config = dict(
    num_hidden_layers=9,
    hidden_size=160,
    num_attention_heads=2,
    num_key_value_heads=1,
    head_dim=64,
    intermediate_size=640,
    vocab_size=2048,
    hidden_act='gelu',
    norm='layernorm',
    norm_place='pre',
    norm_eps=1e-05,
    positions='rope',
    rope_theta=10000.0,
    rope_fraction=1.0,
    qk_norm=False,
    attn_scale=0.125,
    bias='none',
    tie_word_embeddings=True,
    parallel_block=True,
    init='trunc',
    init_std_qkv=0.0888,
    init_std_o=0.0234,
    init_std_up=0.0888,
    init_std_down=0.0105,
    init_mimetic=0.7,
    optimizer='muon_variant',
    learning_rate=0.00629,
    lr_mult_o=0.852,
    beta1=0.95,
    lr_head=0.00617,
    warmup_steps=200,
    schedule='wsd',
    decay_fraction=0.267,
    decay_shape='sqrt',
    final_lr_fraction=0.1,
    batch_tokens=[16384, 32768, 65536],
    max_seq_len=128,
    doc_mask=False,
    train_tokens=190300000,
    max_steps=6134,
    dataset='wikipedia_en',
)
Each number is 50 + 15 x the weight over its row's rms, rounded and kept within 0 to 99. Layers, rows and columns count from 0. The size before them is the row's rms in percent of the matrix's.

# up: layer 6 MLP up, 640x160, rms 0.212, rows 402-483, columns 40-79
# down: layer 6 MLP down (transposed), 640x160, rms 0.111, rows 402-482, columns 40-79
up402 100:51 51 64 63 55 66 25 41 38 47 74 61 56 50 61 55 52 51 50 61 34 60 44 33 47 27 60 50 66 58 48 40 52 59 67 73 28 57 40 68
down402 098:57 66 48 79 48 77 40 42 65 51 41 18 70 37 27 56 55 61 25 71 55 42 66 37 19 39 30 57 52 48 60 12 51 48 67 25 39 70 66 57
up403 096:77 61 36 45 60 39 60 51 84 93 49 61 51 68 75 49 55 42 21 31 53 70 69 56 34 51 51 55 45 47 42 53 80 38 35 78 48 58 55 43
down403 099:57 62 88 60 81 40 50 48 48 41 31 46 34 48 51 59 53 45 71 39 37 21 40 44 71 43 77 38 55 69 44 06 32 57 46 30 34 23 55 49
up404 096:67 73 78 41 51 50 53 33 55 60 84 57 13 61 47 49 65 60 65 71 62 27 60 52 44 27 61 24 48 71 62 69 45 62 75 53 37 64 54 59
down404 091:70 32 35 45 50 60 48 56 64 59 46 75 81 64 49 57 57 66 42 71 61 49 27 50 76 50 69 53 28 72 56 68 50 50 59 34 69 51 43 43
up405 099:74 46 57 48 49 46 43 65 56 22 27 72 34 37 58 58 66 57 09 58 49 33 40 53 48 55 37 52 53 37 47 21 70 61 83 29 62 36 70 59
down405 107:32 57 54 48 78 76 64 07 26 17 68 46 53 30 23 39 62 55 54 54 50 57 33 62 49 53 22 54 24 47 35 39 43 49 55 58 56 92 45 49
up406 096:44 37 38 72 53 43 64 64 63 50 51 29 50 61 51 73 42 38 37 07 67 30 67 56 73 73 47 56 72 43 78 45 51 73 54 18 58 35 35 45
down406 100:39 40 68 45 48 41 50 52 62 34 65 62 61 45 53 33 39 42 58 37 51 35 86 60 76 47 32 65 48 54 26 48 50 59 53 42 36 42 58 68
up407 097:63 61 23 42 43 67 56 23 52 40 28 50 54 53 29 57 70 40 32 49 52 48 60 29 42 24 49 44 32 61 59 63 74 46 49 73 35 60 64 83
down407 099:42 55 32 38 44 43 49 74 36 21 79 49 69 50 50 59 38 48 58 48 72 52 35 38 75 40 49 56 53 48 48 49 69 30 72 55 52 58 84 43
up408 102:45 31 75 54 29 73 54 26 40 65 46 47 62 64 59 39 59 60 66 40 78 67 63 70 67 60 34 53 60 74 35 55 24 60 64 41 53 33 45 54
down408 103:66 49 58 29 38 57 57 43 74 60 60 44 56 39 38 71 84 34 52 63 69 65 37 48 46 40 48 43 46 93 53 55 36 44 44 58 49 49 48 52
up409 098:62 51 75 49 39 44 46 62 53 30 52 58 66 38 65 32 56 67 44 48 44 64 40 41 43 44 50 36 74 58 54 32 49 36 33 64 63 56 74 61
down409 105:49 45 65 51 49 45 71 68 24 85 48 38 43 70 46 85 42 43 64 49 47 50 76 52 42 57 42 73 24 66 53 55 49 44 46 45 36 39 29 20
up410 100:55 52 64 49 56 59 40 34 71 47 38 45 41 59 32 32 76 50 67 39 49 58 51 73 33 42 59 46 51 28 52 30 62 58 38 53 43 34 36 65
down410 095:20 76 55 52 79 51 58 58 41 47 72 44 34 54 37 42 65 60 58 60 61 48 43 45 81 65 47 38 60 61 47 54 57 71 41 38 19 57 39 72
up411 094:31 46 43 43 43 44 73 51 57 58 24 53 56 43 87 47 69 64 60 43 54 59 34 33 48 43 58 62 36 62 64 44 81 39 28 71 25 37 70 39
down411 092:73 55 71 52 67 32 38 47 64 61 55 44 31 56 48 24 42 57 58 59 45 49 56 87 49 60 57 43 44 52 57 61 51 37 39 55 37 47 49 31
up412 098:62 27 24 61 36 48 60 46 34 35 73 58 66 62 44 62 68 72 68 39 42 69 36 44 60 31 52 35 61 72 44 73 31 40 55 32 52 66 65 47
down412 105:45 40 63 47 32 53 51 20 77 55 63 68 66 52 22 66 49 48 60 54 73 21 33 65 48 55 57 25 61 19 51 48 33 57 53 27 55 39 50 52
up413 103:46 49 61 20 39 49 37 46 71 54 67 70 44 74 63 48 55 51 68 41 34 46 55 42 64 55 60 51 47 67 52 64 44 58 59 49 50 71 72 70
down413 100:34 17 49 69 50 70 38 49 25 57 55 60 65 46 57 65 60 53 65 46 49 67 35 70 55 35 51 56 61 52 70 54 37 43 36 66 22 33 09 30
up414 098:70 29 49 32 54 69 44 56 48 25 39 56 49 30 52 65 87 28 51 32 71 78 59 09 45 58 69 33 53 31 51 59 61 67 64 42 68 47 56 25
down414 106:55 59 87 56 42 64 22 90 58 82 68 27 51 58 50 77 53 72 51 58 47 76 39 47 64 41 34 42 25 97 45 14 39 38 60 23 23 29 35 43
up415 088:50 62 39 44 39 62 55 40 73 82 32 38 35 50 13 50 27 51 70 33 50 70 42 43 18 38 54 49 49 73 48 67 43 33 45 62 67 57 66 35
down415 092:50 44 67 34 66 53 52 57 37 19 48 56 59 34 79 36 65 38 34 58 64 28 52 37 68 52 47 55 56 50 38 56 51 54 43 46 31 43 47 67
up416 104:30 39 39 63 20 70 62 50 33 00 51 58 49 49 64 38 66 51 52 42 53 70 44 46 27 60 64 61 44 64 38 54 46 80 74 46 47 59 19 61
down416 103:58 65 40 47 61 50 42 29 50 51 24 74 69 56 45 74 44 49 38 63 51 42 66 51 67 69 23 59 50 38 23 03 63 36 68 63 29 78 39 48
up417 093:25 49 45 88 67 57 74 45 36 40 45 64 56 39 52 46 59 42 37 29 45 47 51 49 41 56 64 13 65 54 66 49 45 60 53 46 31 50 60 38
down417 088:78 34 43 44 29 36 31 65 55 44 48 28 47 45 48 50 41 65 51 48 57 61 93 48 39 71 33 90 39 57 40 35 60 52 41 78 51 38 39 54
up418 105:53 71 48 39 39 52 24 58 70 47 48 44 61 63 42 63 79 44 51 75 47 25 47 32 51 78 33 37 32 73 45 32 72 57 33 37 39 30 25 80
down418 107:43 55 41 43 47 70 51 30 35 40 23 66 38 45 15 52 73 49 65 42 41 48 44 48 60 59 46 47 64 69 44 31 45 62 54 61 71 55 48 47
up419 090:60 12 49 44 47 57 44 68 43 54 62 50 48 57 56 53 72 46 36 55 30 52 49 68 60 77 68 40 59 60 53 47 66 54 50 57 34 47 46 45
down419 085:54 27 63 36 54 61 51 35 66 43 65 55 22 44 47 51 31 58 40 39 70 48 74 39 32 60 57 85 60 38 65 61 39 60 59 37 44 54 59 59
up420 099:52 72 64 29 58 51 62 44 82 23 41 67 51 34 57 64 57 50 36 47 30 67 68 37 50 52 67 45 36 47 54 41 62 48 40 78 36 30 30 50
down420 102:36 38 56 68 41 37 38 59 67 57 39 27 60 34 48 40 38 53 39 53 50 37 58 61 34 23 50 54 39 64 34 52 45 70 20 63 67 86 45 79
up421 103:58 47 74 32 33 67 48 43 52 58 56 84 54 52 57 55 66 38 47 45 20 67 67 49 80 67 57 46 40 66 47 26 44 71 55 35 46 51 85 32
down421 095:25 86 31 56 57 39 37 56 54 47 51 38 37 67 36 41 52 58 63 48 55 40 52 62 32 41 50 70 47 27 57 47 61 57 43 56 48 33 36 64
up422 103:56 48 47 47 47 61 25 58 48 50 41 45 44 31 70 59 75 62 39 51 37 70 57 60 22 40 55 58 63 32 46 55 61 28 41 69 64 56 47 71
down422 100:55 49 61 48 56 31 34 50 54 43 67 68 73 62 58 48 44 74 37 43 59 85 45 82 36 40 17 32 54 41 49 41 46 20 37 33 50 54 45 27
up423 101:53 38 44 48 56 53 56 48 49 22 40 36 45 49 21 83 75 40 62 53 43 49 61 53 44 39 47 62 37 34 60 59 53 31 46 52 42 50 42 68
down423 109:45 53 56 58 63 44 52 57 26 57 21 66 30 43 79 50 55 50 48 61 55 44 55 46 53 13 42 74 43 30 74 45 35 75 37 52 66 35 52 44
up424 105:42 42 79 17 68 62 60 41 30 59 48 80 55 58 42 38 58 39 54 83 49 58 75 56 52 66 25 49 68 21 63 39 48 24 69 72 53 68 47 42
down424 118:34 55 61 72 62 41 85 71 61 55 41 56 46 58 66 43 56 42 67 73 36 37 29 60 65 58 35 45 29 62 81 59 38 24 52 63 48 55 67 21
up425 094:43 70 47 38 30 45 69 52 46 53 15 32 67 80 38 65 74 40 57 57 55 57 37 24 42 58 43 39 53 39 44 67 55 55 54 50 33 36 45 82
down425 090:33 39 40 43 48 29 52 43 65 67 79 50 24 50 35 49 42 47 82 46 36 40 37 63 83 43 53 58 63 41 69 37 45 27 35 30 57 61 86 50
up426 093:67 35 51 24 36 73 75 32 56 43 60 42 38 41 49 31 51 31 38 58 50 38 64 27 23 63 41 62 73 42 40 21 70 37 48 47 56 44 45 32
down426 095:62 38 72 45 39 33 35 62 64 67 53 46 71 43 48 52 67 46 52 51 46 74 75 56 74 42 63 59 32 44 43 29 45 73 46 72 67 75 45 78
up427 102:32 61 73 44 49 58 57 47 57 58 44 30 23 72 50 54 68 54 57 37 51 46 49 45 29 28 53 60 49 83 27 78 57 27 59 57 47 38 39 35
down427 109:57 57 48 76 50 58 54 27 53 56 45 67 46 44 27 10 42 65 49 31 82 53 62 38 64 50 46 28 49 28 67 55 62 54 63 37 76 42 60 41
up428 098:73 59 36 47 53 45 67 57 50 26 60 45 44 51 43 69 50 49 57 52 41 21 47 61 45 47 36 34 49 60 50 54 64 28 24 30 29 54 29 55
down428 095:71 33 61 56 72 49 41 37 36 46 59 80 45 57 32 56 64 34 33 70 38 38 63 72 46 29 35 52 57 50 67 58 06 43 80 57 43 59 55 72
up429 096:59 68 38 60 48 35 38 62 61 55 23 35 68 55 58 07 28 53 46 51 51 32 86 55 68 10 55 57 72 31 59 38 52 42 39 58 43 78 60 72
down429 099:71 30 49 33 58 60 10 51 27 42 77 58 57 37 48 49 79 49 62 79 46 57 16 67 47 39 54 44 75 53 57 26 47 52 55 70 62 41 52 57
up430 099:34 58 62 94 54 19 52 39 38 25 74 79 40 41 42 78 42 55 52 48 76 51 40 44 72 34 39 50 45 68 43 39 72 52 44 53 47 34 41 45
down430 100:57 33 58 54 41 64 24 58 40 70 28 49 58 66 38 39 40 44 90 50 48 56 66 53 50 66 64 44 46 17 40 47 69 42 49 66 45 29 47 60
up431 098:99 37 44 26 46 32 44 63 32 49 19 51 68 47 49 47 53 70 50 43 71 64 51 50 47 75 47 76 56 61 39 50 49 31 52 29 26 51 69 39
down431 097:38 38 63 50 53 42 54 57 62 65 54 35 49 36 87 30 40 61 67 61 40 53 37 58 40 44 60 48 32 71 55 58 50 69 50 47 00 41 56 77
up432 099:49 68 53 50 17 41 47 57 30 34 20 51 51 54 61 29 62 61 22 32 45 55 45 45 58 64 16 73 72 28 85 42 76 43 54 39 49 40 59 64
down432 107:60 46 49 42 38 52 61 77 58 47 56 30 70 26 28 42 51 53 42 60 60 47 37 23 35 70 57 66 33 26 64 29 48 11 54 71 32 66 65 40
up433 102:39 62 64 61 41 63 48 46 71 23 51 64 26 59 44 49 72 67 47 57 49 51 70 69 40 42 70 41 27 80 47 55 71 54 68 72 57 47 38 33
down433 098:33 25 37 50 58 41 75 41 46 68 50 37 50 63 36 50 40 63 47 74 62 52 39 82 71 62 37 50 30 38 46 99 26 73 56 41 46 56 31 64
up434 097:50 63 52 38 40 86 53 45 68 54 61 63 66 40 23 41 33 54 45 51 38 20 57 33 57 80 30 49 50 59 53 43 66 85 59 51 46 46 34 58
down434 099:66 39 46 32 53 23 64 74 44 52 41 55 78 48 31 29 35 24 48 62 56 38 83 59 31 52 63 46 69 32 63 52 52 56 58 64 68 60 74 56
up435 105:59 72 26 41 34 53 45 76 28 61 58 51 53 49 45 35 57 52 71 60 64 23 44 83 47 47 35 70 49 60 46 68 55 67 70 40 18 73 39 39
down435 108:51 70 65 48 50 47 59 44 48 43 28 32 53 30 48 34 51 27 65 11 49 36 52 35 65 38 58 58 49 33 62 25 50 42 44 27 55 67 70 65
up436 099:44 51 70 51 81 92 38 25 25 55 72 46 52 37 31 61 47 65 41 47 15 37 60 62 39 52 54 37 26 73 60 56 26 41 72 50 44 12 41 44
down436 096:59 61 42 67 37 53 78 70 40 56 38 45 71 43 58 53 31 70 67 36 41 35 40 61 48 60 57 52 54 49 66 42 52 67 42 47 33 47 61 64
up437 092:56 49 46 54 72 36 53 30 32 38 51 42 40 51 60 76 52 47 57 45 37 49 59 47 75 74 82 25 59 66 73 66 36 46 22 56 59 31 37 49
down437 104:62 57 65 61 32 52 58 43 47 36 50 32 66 40 45 42 35 70 33 38 73 51 58 47 31 40 32 44 55 64 58 26 62 46 56 52 65 58 82 55
up438 096:48 37 51 35 27 57 45 34 61 38 50 61 28 61 66 62 30 53 37 20 40 46 57 51 73 68 54 48 37 60 62 45 41 45 40 43 66 60 20 49
down438 096:72 38 56 58 46 36 60 56 69 58 22 22 24 32 22 68 50 48 31 73 36 29 31 39 52 33 52 44 43 44 56 24 42 62 52 39 42 10 48 55
up439 101:48 45 39 07 64 50 65 53 62 77 55 65 53 55 67 63 68 53 59 79 31 61 46 52 31 55 71 41 24 53 48 63 65 46 63 77 47 51 49 57
down439 097:67 49 39 72 53 32 26 30 54 34 41 62 34 42 16 49 49 37 49 52 55 47 37 49 55 42 52 62 66 57 33 13 57 72 54 38 16 71 36 51
up440 110:58 31 31 77 49 29 71 44 30 37 44 59 64 60 41 42 73 35 49 60 49 38 48 35 40 51 70 29 35 64 54 52 54 48 37 63 50 18 51 37
down440 114:68 65 53 54 61 66 14 64 57 51 22 57 33 50 46 52 40 34 36 56 41 62 44 63 52 52 55 47 40 69 37 00 70 46 35 66 31 48 41 59
up441 108:59 77 50 49 14 55 65 28 51 15 44 44 33 46 83 62 60 64 21 26 27 40 26 44 67 84 68 67 58 54 51 63 39 43 66 25 38 50 33 39
down441 137:51 58 52 47 00 51 43 40 43 45 20 26 34 30 53 50 60 38 25 23 45 58 31 64 54 69 58 54 48 34 57 47 76 46 46 32 21 51 50 20
up442 101:46 27 89 41 38 42 41 53 36 38 53 21 50 57 38 63 55 24 71 54 35 69 43 59 44 44 33 42 48 59 42 62 70 38 32 87 65 34 72 63
down442 099:72 77 41 56 48 58 36 62 63 41 55 67 57 68 53 29 43 51 46 49 49 42 61 28 46 52 26 62 35 33 44 61 52 60 18 51 62 25 68 46
up443 099:50 54 40 59 26 66 62 72 57 62 45 75 76 34 60 54 72 33 68 52 52 44 44 65 26 88 64 28 47 39 56 40 18 41 40 10 58 43 18 51
down443 097:64 41 49 40 62 20 53 48 56 57 55 64 40 32 46 37 69 58 25 45 45 57 68 76 75 58 38 42 49 35 61 41 73 69 52 50 46 40 59 55
up444 098:67 26 54 39 51 42 56 53 57 74 52 81 57 35 31 67 64 72 28 43 49 54 52 32 43 56 39 33 56 54 41 65 51 33 45 30 58 41 51 72
down444 103:52 50 64 51 63 42 55 29 40 39 62 45 54 66 45 34 43 53 24 38 56 32 54 44 72 70 33 47 67 44 74 35 45 62 50 55 52 59 61 66
up445 097:55 73 60 47 49 56 53 52 34 47 52 37 66 56 51 79 34 24 52 41 51 61 53 66 58 36 34 41 59 66 72 64 45 53 54 79 37 47 54 28
down445 096:23 13 61 69 49 57 45 37 29 66 62 31 30 44 43 46 26 68 61 42 42 46 37 49 80 31 29 73 39 43 34 73 55 57 50 46 42 70 52 58
up446 105:26 70 45 58 68 58 73 28 34 33 41 65 58 40 46 52 36 55 64 22 54 67 59 51 40 63 48 38 76 58 79 55 70 44 57 76 49 41 41 45
down446 113:38 45 38 44 40 36 56 40 30 42 36 69 73 40 23 43 31 38 42 45 46 56 76 57 55 41 53 71 64 41 79 51 68 54 14 40 31 70 26 49
up447 092:70 51 81 59 38 35 64 60 74 70 49 54 58 68 44 69 38 58 34 38 35 31 42 50 42 34 38 43 69 45 41 57 48 48 32 53 81 50 71 39
down447 090:43 56 50 34 75 58 35 69 37 56 45 55 48 52 76 25 38 37 69 38 77 56 58 41 27 82 42 68 61 44 68 67 59 29 50 41 41 61 40 62
up448 099:46 62 84 54 31 53 46 50 38 57 19 50 31 36 57 60 47 12 47 32 61 66 58 40 52 23 82 37 46 46 43 48 70 59 55 63 69 69 29 55
down448 101:49 52 58 49 33 52 57 32 56 16 39 49 75 40 48 58 44 54 25 56 59 41 58 39 37 25 32 48 45 64 49 16 80 51 52 60 35 49 31 51
up449 097:60 48 44 47 35 55 63 62 09 74 30 34 71 36 56 77 70 67 51 43 59 58 68 84 74 65 45 61 54 48 61 43 44 56 29 56 68 45 53 16
down449 095:50 37 59 72 53 26 51 72 67 58 54 75 60 77 46 39 50 36 67 61 52 37 23 52 39 41 99 58 47 54 71 59 28 36 41 49 49 46 25 30
up450 092:45 39 42 69 41 40 34 00 52 22 19 75 36 51 31 48 56 75 55 83 53 54 53 37 42 44 35 63 87 52 53 63 52 79 55 65 39 54 58 32
down450 098:46 54 41 35 67 65 63 40 54 30 73 85 77 62 21 44 32 29 37 51 51 52 27 48 74 53 61 15 59 63 29 66 28 45 52 28 44 63 35 32
up451 115:61 65 52 48 58 66 60 42 45 44 38 41 20 54 21 51 59 38 54 49 49 38 77 27 40 45 57 60 72 46 63 46 52 61 35 27 55 42 65 60
down451 123:37 43 48 60 30 37 71 26 54 43 44 51 64 35 44 36 20 33 28 40 48 47 52 61 68 46 68 46 76 38 43 71 69 71 61 59 52 40 54 63
up452 099:44 77 68 49 45 35 74 30 24 38 47 35 55 61 62 27 64 46 60 51 67 57 40 47 39 64 55 26 89 63 51 56 55 53 44 25 47 48 42 68
down452 093:58 44 82 65 28 58 25 50 39 34 32 39 68 70 53 36 42 55 38 49 43 58 51 59 66 33 68 35 46 64 82 41 44 30 58 22 60 26 46 48
up453 097:50 62 47 34 46 47 71 39 40 35 60 76 50 37 65 59 52 39 58 49 50 20 65 54 22 60 53 33 30 57 76 50 49 74 43 50 71 23 65 41
down453 088:60 59 51 65 49 51 72 59 47 58 50 34 36 41 27 52 41 71 47 51 28 72 66 46 64 29 54 57 43 65 44 33 47 34 63 38 61 60 77 59
up454 102:49 36 41 36 40 36 48 25 70 32 44 41 52 29 42 58 46 43 53 58 44 54 29 52 46 67 52 66 65 37 45 61 79 37 59 46 63 62 37 51
down454 104:39 58 40 59 44 56 59 60 31 47 65 68 55 89 54 52 64 49 55 37 62 69 57 49 52 42 35 28 48 41 43 49 44 38 42 36 51 32 41 73
up455 099:48 23 43 28 24 55 51 82 48 29 77 49 48 63 61 41 52 51 56 56 66 59 42 47 39 61 46 35 57 59 76 67 42 51 47 52 26 54 59 53
down455 100:67 48 34 35 23 57 37 38 58 47 33 58 49 29 42 40 41 45 10 53 55 46 43 42 54 50 77 50 86 54 43 61 71 50 46 63 34 32 72 48
up456 087:86 49 29 49 47 69 59 45 54 52 34 67 76 39 73 41 68 53 44 39 39 51 49 32 12 84 50 44 40 49 25 33 64 46 51 43 63 35 63 45
down456 101:49 57 41 36 39 72 55 41 56 62 74 44 46 79 74 57 36 43 64 37 48 56 38 54 55 35 54 41 53 16 70 57 57 61 61 34 41 57 73 67
up457 089:86 14 44 55 54 45 32 42 43 48 60 44 63 55 52 23 49 38 30 25 37 51 49 34 31 62 54 45 76 68 40 31 75 55 49 23 49 58 38 37
down457 094:32 91 55 56 49 27 53 50 63 67 55 61 41 20 65 61 38 71 44 71 61 55 46 35 28 52 47 39 51 61 46 39 25 71 46 93 39 60 37 48
up458 099:41 83 45 58 28 48 48 37 60 27 72 39 59 47 49 74 42 39 43 18 54 57 61 45 65 59 71 50 48 43 63 49 43 31 60 50 61 52 33 57
down458 091:48 43 40 33 47 47 46 56 50 63 32 82 30 49 71 45 28 87 64 41 42 50 20 57 58 45 54 77 73 49 52 70 47 53 50 41 56 33 60 39
up459 164:54 51 66 48 52 45 60 61 43 35 55 47 50 43 45 29 85 52 32 43 36 73 54 53 43 35 50 53 61 40 32 44 61 46 34 52 32 52 39 55
down459 143:37 41 58 22 54 44 47 65 47 47 67 47 59 47 49 42 73 37 55 49 33 45 50 50 44 42 56 48 67 43 49 00 44 53 56 37 46 45 52 73
up460 096:45 51 57 58 46 42 52 58 38 25 63 33 59 18 46 45 78 50 56 43 56 55 46 57 49 43 58 62 68 38 60 63 44 36 57 48 42 61 25 32
down460 102:34 66 36 63 49 61 47 34 35 35 97 70 36 75 37 56 66 69 42 67 69 60 68 49 57 42 55 51 53 41 58 35 43 43 57 64 70 44 57 20
up461 105:42 34 54 54 69 54 42 64 49 51 58 91 52 25 46 67 73 37 53 73 37 55 24 42 73 77 50 34 60 54 81 65 65 39 43 44 55 38 65 52
down461 108:68 39 83 07 60 77 39 28 54 60 63 54 45 22 68 67 29 51 35 76 29 39 41 53 59 45 46 48 76 54 41 56 46 80 51 62 81 30 60 41
up462 100:55 50 41 39 40 59 60 28 51 65 60 56 43 65 66 54 41 40 52 49 50 69 42 43 48 62 65 47 67 45 20 71 31 23 78 42 49 37 42 60
down462 101:35 36 39 26 32 71 55 61 57 72 85 54 52 37 49 67 49 68 56 34 50 39 21 40 70 42 62 31 57 59 46 36 47 32 45 60 31 73 29 49
up463 100:54 70 77 70 74 46 47 49 74 37 45 44 71 57 41 21 34 17 71 48 18 47 42 40 50 63 43 39 49 56 48 54 70 45 27 59 39 58 49 29
down463 092:52 51 27 62 46 45 62 50 57 65 56 41 61 57 74 83 56 79 50 57 31 50 51 81 49 37 27 29 47 43 61 69 65 55 51 27 45 34 48 49
up464 096:49 50 45 07 77 38 60 66 38 49 31 54 41 41 52 60 49 50 40 42 41 64 60 58 62 55 44 67 49 67 24 46 71 64 23 23 46 40 53 51
down464 102:49 51 56 27 69 81 66 58 55 41 42 49 51 62 44 55 51 63 82 51 38 32 15 98 70 50 33 23 49 59 67 48 37 36 35 64 67 43 67 36
up465 093:54 69 29 56 29 59 51 69 48 34 37 66 40 37 65 70 45 41 35 51 61 50 72 46 49 28 43 39 61 77 73 52 60 45 52 53 52 43 36 45
down465 097:41 32 58 49 39 41 49 51 64 72 61 66 56 60 36 41 37 22 70 46 67 36 47 38 47 59 55 53 38 53 76 57 63 51 45 56 31 62 63 38
up466 096:63 43 46 47 42 67 52 36 31 36 39 37 58 62 40 43 70 54 54 61 43 69 64 63 23 47 40 48 06 53 71 66 54 53 27 30 29 24 26 76
down466 095:30 69 52 61 58 34 51 54 60 56 63 59 48 43 42 42 46 63 28 29 47 52 40 61 44 47 54 74 45 59 56 50 97 27 30 51 66 30 45 36
up467 097:64 43 20 22 50 44 55 52 59 53 60 42 45 69 51 52 67 66 54 47 33 46 57 19 46 48 45 38 71 62 61 40 28 51 82 41 53 34 36 58
down467 099:33 67 29 40 25 45 55 43 58 39 70 79 45 55 65 41 45 52 31 51 64 63 51 71 40 34 75 60 64 51 40 68 66 58 44 47 46 85 53 59
up468 100:36 30 23 48 38 42 58 52 27 23 57 64 58 51 46 58 83 40 35 75 52 39 54 61 44 79 63 36 61 34 46 32 54 76 28 46 46 70 25 27
down468 104:41 58 72 44 31 30 64 34 34 26 74 59 64 68 28 47 42 42 64 61 50 45 53 45 46 47 59 33 65 54 49 34 40 69 59 75 49 46 34 74
up469 097:43 47 60 59 33 51 31 12 69 36 53 40 53 40 68 48 44 48 46 48 65 68 64 46 42 46 41 49 70 99 42 43 57 57 09 83 35 60 43 32
down469 091:64 27 23 53 38 70 47 66 62 43 25 53 31 63 21 34 40 48 82 48 70 48 59 81 44 57 43 46 45 22 69 42 42 50 52 29 44 49 68 49
up470 089:51 69 74 54 00 44 59 33 47 49 06 43 45 30 73 43 60 63 51 72 40 33 28 45 40 70 40 52 50 38 66 28 49 59 56 48 55 72 60 69
down470 090:49 24 64 70 94 63 79 51 56 67 47 55 32 70 18 43 26 30 39 33 61 67 60 43 40 37 66 50 65 50 21 83 77 59 35 48 44 49 62 48
up471 095:77 40 50 46 44 58 46 48 45 62 46 65 44 44 56 49 57 42 53 87 47 60 64 70 38 40 76 74 41 43 32 30 74 39 65 14 62 30 27 70
down471 093:37 38 56 51 36 56 50 32 55 48 74 53 64 53 77 45 57 20 31 39 76 50 52 26 43 67 51 66 36 58 56 05 38 25 71 54 42 48 30 81
up472 102:62 36 46 27 36 56 52 20 58 41 70 54 44 46 50 57 35 20 34 22 63 67 34 47 57 55 56 42 61 49 82 30 79 21 37 60 39 43 36 53
down472 108:78 44 45 21 72 52 45 34 24 43 50 43 44 38 43 57 85 83 41 47 58 30 62 47 56 71 51 53 40 43 42 49 45 50 44 53 68 46 57 51
up473 097:66 57 51 70 78 50 45 45 76 53 54 37 63 40 46 60 57 54 87 37 76 47 32 74 19 58 34 57 64 55 51 40 29 49 31 53 52 44 68 41
down473 100:45 43 39 43 51 56 44 42 12 23 73 48 46 46 75 51 21 36 65 79 77 54 45 68 92 62 55 57 53 56 61 61 25 72 52 35 33 88 36 53
up474 100:74 71 48 46 47 73 94 55 57 45 48 44 25 50 47 24 40 52 51 45 51 68 55 75 44 27 48 62 07 67 66 61 53 33 53 52 31 24 48 46
down474 103:84 55 55 42 48 59 50 33 38 43 60 39 52 36 56 34 65 44 24 55 48 36 74 60 46 41 57 42 50 69 70 65 48 37 51 35 63 32 56 68
up475 091:53 64 60 55 55 64 58 42 42 39 34 52 55 42 55 61 39 28 34 42 32 45 47 56 30 74 61 53 62 33 75 49 55 26 66 14 47 52 64 50
down475 088:70 47 38 17 56 39 36 59 55 49 86 55 87 35 54 60 53 74 12 66 60 50 49 34 61 77 50 24 50 60 53 38 55 67 37 28 53 45 45 30
up476 100:46 42 58 34 73 58 59 55 52 45 77 58 50 64 59 19 69 50 57 62 33 57 44 41 63 26 59 39 23 37 54 62 79 52 51 46 60 56 51 28
down476 095:43 52 41 53 57 54 51 49 60 40 38 54 49 31 65 58 48 14 62 60 65 66 53 37 63 32 48 55 41 65 34 39 53 40 64 23 63 23 90 63
up477 089:62 47 47 35 59 57 49 38 33 71 29 80 33 65 55 65 61 52 84 35 28 38 45 51 40 51 27 50 19 47 39 68 26 29 25 45 37 49 35 58
down477 099:61 68 44 73 32 52 57 40 51 47 60 40 19 41 52 25 51 50 36 41 68 43 66 55 86 51 50 43 38 51 51 24 59 47 58 46 70 85 48 55
up478 096:70 40 41 04 96 50 46 66 66 41 95 42 31 46 49 59 50 64 35 49 63 61 64 61 55 67 33 43 50 54 48 52 63 38 45 31 63 65 52 54
down478 103:49 83 62 55 48 51 74 31 52 33 29 62 59 57 91 47 67 77 46 44 63 44 26 65 45 45 50 41 58 57 37 56 68 37 45 35 22 37 46 40
up479 098:26 43 66 09 32 48 69 67 33 35 60 62 44 44 36 42 60 62 49 56 53 61 65 50 72 38 77 69 53 51 52 44 53 57 58 64 89 55 74 32
down479 096:42 62 23 37 75 54 62 43 51 43 39 49 65 49 61 46 48 35 53 68 61 49 52 45 42 64 44 28 59 54 36 12 37 57 34 40 40 76 69 41
up480 101:47 47 15 51 52 41 64 31 34 26 25 40 47 67 54 45 71 74 43 58 42 36 76 57 44 46 48 71 55 43 35 46 46 61 38 68 54 42 33 50
down480 096:64 56 44 59 65 59 43 51 62 67 67 22 51 64 42 59 51 43 45 42 25 60 42 55 32 55 53 61 35 16 54 59 18 78 66 68 53 49 51 40
up481 097:76 45 48 26 67 57 56 40 52 42 49 63 33 72 35 37 57 29 42 28 65 48 47 48 29 29 69 60 56 77 42 58 65 17 41 35 36 66 49 39
down481 107:45 54 53 45 64 16 40 37 70 53 40 69 61 44 36 19 64 39 30 39 54 60 75 43 50 68 43 42 53 41 68 34 00 51 49 54 48 40 62 45
up482 101:42 53 68 27 67 56 70 53 47 27 38 25 44 29 34 27 81 42 60 76 41 44 51 49 45 54 42 47 56 34 42 32 56 71 57 59 50 56 70 33
down482 094:39 59 58 33 63 56 40 50 46 46 42 48 37 88 72 30 50 57 36 48 27 67 52 78 54 27 50 63 46 71 49 21 46 46 46 33 24 57 84 41
up483 101:73 47 57 34 49 74 59 43 59 32 34 64 65 39 58 64 52 48 38 42 31 43 52 33 36 38 87 68 45 58 56 55 30 69 52 39 51 34 41 17